From a checkpoint of a small transformer trained on Wikipedia.
Size: 20 layers, width 384, 48M parameters.
Architecture: rotary positions, no biases in attention or MLP, untied embeddings, capped logits.
Training: a variant of Adam for these matrices, 333M tokens, 10175 steps.
Each number is 500 + 50 x the weight over its row's rms, rounded and kept within 0 to 999. Layers, rows and columns count from 0. Numbers have three digits each. The size before them is the row's rms in percent of the matrix's.

# up: layer 10 MLP up, 1024x384, rms 0.0579, rows 33-43, columns 0-191
# down: layer 10 MLP down (transposed), 1024x384, rms 0.0509, rows 33-43, columns 0-191
# gate: layer 10 MLP gate, 1024x384, rms 0.0588, rows 34-44, columns 0-191
up33 102:499537391493560486464500402505511532495500483518526588599565473539592423419558500580565500469490444551497579453577539384550492421412561506570407465464456538462535407480534498515461426439492457505465465490448451477492487555496578516525485513459555461543539490408492538550522482540555527475535522542456553453456472519519434484501495532575450493563469499474437633511497562489587500498443483540469455509510536516476450502477368505537486470554460523507459534603541439508488565619371511513508502566473557517397475534539482475494470540494471482437464530505500546532481490568506478549
down33 100:434469493449410505487603437516527524483402498512398453417526482538547503442602528524466475460502495549523505466494470505496520405546578394535527433467533578496443461488510598467493524461485465425509535448521554480531514480483486474520504611539547397547456587534449412444517462468484544446505483457498602485471556418536468440546537511538463509508458486463522523477431451424473523508544512439565499601460519547440464529453573426506564427533421535510446484521483476407473520446418484552442478484582443520472488536615368504545402523616451563357510564444487569501564495485551501444
gate34 103:502488526532510448443461534593458563612525496565490495524540519457537514547400508531429465408573542541449407512553504487424615476559439433567509487519477581459500456590445471512555467482471530590460552564535414520558467475559545433472613428582497572515490491535447416484503535532492574509421478495475502572487557558460583505484548531510562424534517542449547427522467536478457430530597558560399577535595482424546566472623419518479525494443527589548560534588567485476471558429578511487509561621436513460531545461585582483526468536616521589461473513490472551548461548448573490490
up34 097:438513566508537466544494467490573485482401533513539432500498450513605437521484555565565647543483442393455460456440484448447509445483432455575498621555489483464522541531557481526466498520501514446455486531605587519470503465590503489528574542536483439481482523499493439511545451408461489530376584541538542521475503500509532464632542559503619516481601438505595542450460378514535566472510549538650559453533526559516464409458543456529559532525484555460520497490464506545474539515423470448479536535538471539483485469517552477442465485519536500494473507433492526493547490578402531491
down34 096:496480629451491524470418545489545497535543561491484546446552485430494482510500510467527527502461427525569454460512507460533432471551395538426410498483437419520507430561487500523395393559514442469477479598495442492476426465509518478514527492481443504462476553504530532541534436528411516512474546492465527436569464431560458536494363481382442495498547462533457456501427450449440444452497568538453507505423459474523478585533521556501491547492455491549550450497521453576428553543471494434476464507540493475535506444486550531387605574594519538426484568420459465485446545424495555409
gate35 097:543556467491411479523445480456483575405489543459456426509453483468507521471462478547581508519575531518523517527524507536475452421485511451497517553478489522393494491400480494405566464482428530555436514473565478540441505510419501558542461526498481510453584553545515429483473495465495453634442577558490477447490511452446396587528606558468450463447546541506557546533608473518515530418496562492621404593536585525446524429514541523455504473529539554515469425608468541461408396557420485527462513588519389537564499458522550556519491535464428479431507531497508483521505450432507533408
up35 100:610566517426558515477423569440531529415470441582444449593488492529488474461456369515488540459433519491422472556534465461535510452433374482541430521481497612460543520477445525426450578475493421441519440527497502458472504461528452487562529558454529535537500442500441438506473456514443443496450462512489537507456423492489487460501484456536621598502465560547434538504448457457453582541484512438461614503387506582495521518516505536502480488475503423488537559554525495486501537510568568412423501445465506540526503480572518562580413588507533536524487503474501508535559443449429507510
down35 099:540506445538551413460538518464575538523510515523547558549534514574535518455551412501571475564402473436657576500518515503454490443433494533595534464504499481465507494460478478454400613550503419462583488580482468461495515432513508459557577513561507441514478426564460437541511502460522534522526510524480487493402512574537490435475487439530385507498496444549406509552495490409479461541583464455439465524479458626429462544539548510585524549513455528457517473481510463498493506597488548566597453632438497591464483453566438559459474413524498592532512499477462454489449522527543506435
gate36 100:499441550441437557477568475537458492512566515524421416443572481508351516490556509522524501553558472530461550530512601474502470483557490416595493527435517490478455585504475513421574437545453532435421540402521555526471457440593538484511543505474461388549552517475501458529439505525489509496543520439491539538408482491453484547464545520470440500506484574498598463481514479557570542521522540559438437499416509502524530442515525550462509540533480582589501457528598493538501457556558567540409491559451426546557489473548488542541542552535527470486437441515502580500502565553547575371
up36 101:556456530496398514580587481526469504583538479419351512552478465533448528497522482481542486503576523386610511413639480496483521513508463521530446549453505562572488463558525580471589523557435481432587414458584493546553557544519558504499546557489431527577513489328456553501515617548472521471429505474424500504511489569469580472472482534520457455510385554492508466483548456590483459542520536504473525492569610357518497559507476437548578453450426537437561460441532495505499483480522456561481505417435499546538457543491469587459471457493431489543504492513531476527471519522554544474
down36 094:525534470461532544439524566397521552460472443493477509541471397520557544555497454501507477468422526532504466388474525515508496497480451514501403449512518554484490456523566579482557563480495497566560384582531468487506536506434494509579472446508550584504423503494556479444445491444499545517542469520428544518572517477422528518488492429510496582529495517473474595512423459513511429509536416499567569446479472451476456484447523516532597599561494516439448512489533565456427492434476504552532482495667469459478500477545485498508473539473482573527517514487497538440524414556440473509
gate37 095:489598488569506527508528387566490582577441645504447459479640582446417438472466488438412521543530460488403598466498447498567537453464585445477617432563438423476519398416456405524555520525439478587528513499414609474598449461576450509501560424506517476578508472575501578548409549595495456506441495507421494506546481499547386550460496481504481441531485439494529524502459495580496503511547531468511506542531581600517489587416441521572467488522434511526453545563516521455497479571434484513379429403528514569508536496588539597468512525560446433477485450421523511552526504543599492477
up37 097:577514454490460463590493516506517593530522489381491531540583358474454503486494518552464511397532540480446383515456497481485517624443426526572499502418417549458447477566515532541426497432512508566443395464583449475471569436483536509521444481469487455467501421481560422479561395470484523540524552476470438538472536470546497501482619448537502507501415612443532535586428482447504524544527544507522507440511443518515526541438586373506457421508505464409482463448546539459583517502504470425534518542519413470471539521513467426546530494439586589453538549458514563542491463512489523489
down37 096:471575490594475542527482503496537448516551617498547510525460571493487508480483455442478422498484464475466534440511469533531495573447513496460433449463555414460595507480491449408454574446576497382552538589506446530516470475510559538504521538534508500565574565466457459549432565476513612406455488491479564464487572443493453566502516490539450502452555431430452492426401530493539464572494505412478539568480521492484509414554464445515491556487475531501456432521544467475417503521392493516495453450546477525480528526461475539429491498556498514526548553571423494488569369490476475506
gate38 098:491496472456469459460517574589570443521451512482433417436484494537573485401477556490529453477476537478464471502555503486610449511499508522510425535511440420496408539487519499450498478497573533453445523561514495471485438565497514446562654500515487469515576520570529518501538480543410441444602504490479519520524555563486495557491448456553490426477427468517535417533518534476536593411542454575446566446459555482409513557522477571481425441416556514474534500533495532532494589489559570502492514482484559449463515536550606405474530493479551537469436424554558553571395482410532549439
up38 099:509512386558510500479475557473517507508464514550522504604480477479448504505439425559450502501541576506548540504465449484509489535478514463435451488485611506463472537445472518522416478556542391439483475590480426535518419404534488589484456561499434533506524510379400456471533532535474575394567452489372559540502492470483462476500488508461433465499493561572355492593600484432490510605601438533551476532522508549548441398479488473551473405521485478445555516479533475446529519547533546559436592473464490561446447502469581484516451553524649525509523492474418521449361477478527497467
down38 100:521525454475440444552585505454550482531538465485508547468518519513422470545532537484553503553543437572428427429423538575470445516498493424571477427531521508350477531522458613541484502558547526481570440483448533594503487418446514556569551399488555594555591503397552498378499470474457456491500450457443437524430463546542476521496507496506438472466540524520515520522490488484513430569448507548487542438496582419497579466528509427453582525486463514502473558498470341463491534435361591454494463469501510524458548476399483555474553505435432539476449479524622479541513385551499475490
gate39 106:441462504551550554465549628488490550536560398540454453563408407487561584487560468501491443545483452488522442527542508494523464522640478443522448418434536507407501560550551552431488520494483560429449471517449455488440478479479459556475581494520484623513600410512532554492565495485534457543494522438534532589494546473507547429488472561566550471555520496506532502476492523495516593458529522473544566449523499555518525550490537512374564546490538453493511526519533557372440425551561539499605477492521522581453457500521505488480578502409571493489332401508470584512443504513399490524
up39 101:511506502548544474551407457514459471407493545465404553408481448538437428527504590455507438533453505467473582509507489515429513510353485487427464536505470479526429390480430448474414483567585472573535546482525508575483499460528436408494515590521578520448473485531440531602518686549397458482520445548540449484540536448545473597463506506494478489461550483496537468489565438437487517541577501450438531459420501517463483465491622500478444509484541602443570501425468555478481471497403489498562495484461524387484427461497572469502455458528445495517506535523505498433426469512474564509
down39 103:440445548495545494421583522479495522488549407473539512522541425580462584492480488577585482464462549518560530464483488394581548484500499440585476478498485454509432444574566508567485536466423476542489421463523441440483504595528500517427556494442464503508403497539524422466523448509552464468530478487503488439521436592472532426501606458522490521524514447483447559504562595485433549449487568569574557560535499480558418399528530489475503555449477455468476576539620466520514452415580514509458512505517450508494580497491549517579433492501514434498429515420495580477612426486520475557
gate40 094:467514404432517523448567473515504566501577502528480491577494505564502427462468452498591534584528471459545494437572477491554498453551439518517455428470451463463592511572418439511450452502508496475558460484505481471539465512509470441492480456523439458574550472527590423516482461495544523597446511509422442515533472516466461551556546514526486434480559468508482545495471455481485515495532470544542475490570480518514559551526523528460607550550414463605474530472468526462500485448447504579583442470474496452558501592526472587404492566518547420392499491505584595516449520474504436548
up40 095:539445633507446487488489507441453521498482473491502515463603513459463530486500537469472554482446496441544417529487552412501448499529537403542547530515509443437405529413545534456439524522433570553443438504457512470393536358470487524500484490534570493490540503563436475478494555514492417406451505514558561482442481524501490517470549434447503538475456500579484456466521454582498444528503523481551503518434504469414442463475444536492397509473520577481485460597470419485434532560595479517458509524543473441444533423545498473473502483427479532612483594422429465513583534543486534465
down40 097:497509432479412506456528493418465623482577564511530608560582425504576498489463458474552510482515497495466446493513485542477504488495499446557501514475477454476435520447525455367487439491426593436465450439507536454424554479451491469449473571513480547560472449519456406530512584455523440508405482517428490511449509585431473515421526431503549499482453507454397507507552481522481427459485554535523497611614496476556463481483574460548492515477555465467461598543471411515453468548467571521473437506539541448585412493560507474487487460563591466508517539563463457558559479469528465424
gate41 097:432495464489462488617552491421569528519529510511558569473559402467467553554607587507539526449467554485579483530523515433482523549524377547569510437489551440540581422500454428456459533593524587441483462560578449513521492534579526559499508463543453470456511385545474482462460538452571510588417544447478441478533575559517572370560614476484499434586460466539485558411519433546540589508499568520541518465553499530447528510554531504481504613495479619483613568569455437514491551536572556562537503467430443507427473586487440540495538506525573557553462427435446495609573564487456475446
up41 095:375464448508428471534457481470472459472514437560444473470510527442584458423448519466491477551475547482528547444437638503585487481453536455425503493517487488515459483465562529446469445420500503528521516560548458531420520448473450430497581542530558479580506524516369571556497430523473456487517519551482563528490516511523466515446457539507467513451550490433472416483527505501502536533468580468462418467398508589469445591499537555391549453446491512537572481566528502490464505381446434531481544493394452435458541485509522479453463505617460476416512459558533508632421440544498377503
down41 097:500485560432547487522585510446484430560535497531547536626438559476529533492518424536545529600571458503550435476541408637476340628432579575487447540405489515570588451480440468527533416527479552479481483507451439394559521483617474590431507548532537487455455453505467450619440564385513468541477503570414449458419448449569479483446498504577447497481481518529481513472480486495532572489552502500486488500495488478557482473464459494583523446440528477465485441497621469559506465575544451547520570501438520467512415560559507463473474566432561543518504448398430440556472528476552514538
gate42 097:531395551569539459475492619599460432481515459528548544527536464594610501554448490494521484505520405468502463446515499524441446508498461513483528476424395499424471522453517475495475506506566533596468442599473507537500374529557520546527575569446485508447504477450555477522525503529613499477475611520483460517506490553445462487465546561411414388447428567434491481558595433532476495505653572518536404524480497485473540489505580499494560528495582498495526472508433539439482525567502582545548456544412519423494519423389512519461572443512419516497537398431461512532509556594450534556
up42 096:550485551577524602503557504499461567554473446448487514473483538479531411482393480481515404565511482425471512583563542533573491570516499455530454488547512491630455513585450571576493582405538410515593449452492434521485535560448527523512526489518487529502536489547412480469569517471451442489477559466424544555482584545570516381495481462458485460504495492532534494505500516529495461587447433475575422399476530507572542455508440495478479529517491574567498574486530571494493527465622454643547496441536520490506584566582464416452570533462554540470535518445495460476490458512498488539
down42 098:541532559569533482569444479551549541464481445461477516504465433417533439549592483515458472498523524423507539532434498489430487462484531478508465469559466447531495567450467491399478515506536400508542467514530499536459408467478535529463499494505516404502483391477507526562508473519504550472470576570551476437501446549405484438449465570580600451532319486500463531489546582507442490468492473431488514549319566520523522538588493548490452457479535438497501414560528523560530482503438467560591572470513505523440557586514519469566528489579548495447530463509522539489474498497514468427
gate43 098:599473435529532510522626477539454484499554458607485460475519464498480498479549535527527584545514512558514528523528565504490512524374496462596532632494563426614564583513512492450445422547395512532464427587515499540480446459560506529475489505500504553417580506532478476520433532445479500490455490642483453476451465549496609492574576551448488394499511507504521523535533436551504505546456477550499513556512490541535493475483558445420483460543455558475489518629452508527435380612472593433502503501459449497612506569545486530490536525453449535491458536523543520440467548470534415527
up43 090:464588644438366576549446516475454535498498525506519516479465541542448555452491457454504463513377557558446579454482525504482478595468550594529399440500492600449410491569489465522495468461555492462507647513477488474380502468513455519448557542456503516473517477556576486479524524407549455462463493495545527446515568499514531467517496521465423501459608476554485525495527596509527559447532530477436524508480514497552537520480465499550476474529513483538529462443425577441437484439593514532550564550504513432448492560447398540558542614549528541582629540465462483566468539572496450514
down43 093:417481501499514508518558474498477525539457480494564469542551401528492525431462579533597521507487454494427471570478484521477446451493540404530393515463531501453612477467403591371429588562502508555482371450486487529393551404492433539429502440568509473490547505460564530541411528479560476476561499549534446528599466458527473506447574500395412437451500539627521434527516564517514528556527512482489442522385520522440481502444476473593443505526458569488578513504541510533533504541515442487461481521447523501486549607400540544439559549420590506520468420491402519463471491495506404514
gate44 103:535438495519404490553594463527531564599489480446484485459547517471530498521441419501398494492474520521442584456555479553596478548451562477541479405485450537534580570503459510457531531494440539524528454595481423562508493450504377569573466432567585603532584418542503427536523477463560595432467524558512513512562467513524500570527461496571400580503406450508531552490512444506585564448528507445479541507483495466504513457487451468491427440495504521565508449555463516550547531458533493619444471444541395507475613479568408559550509486521544534457466438420480559495557432569458475394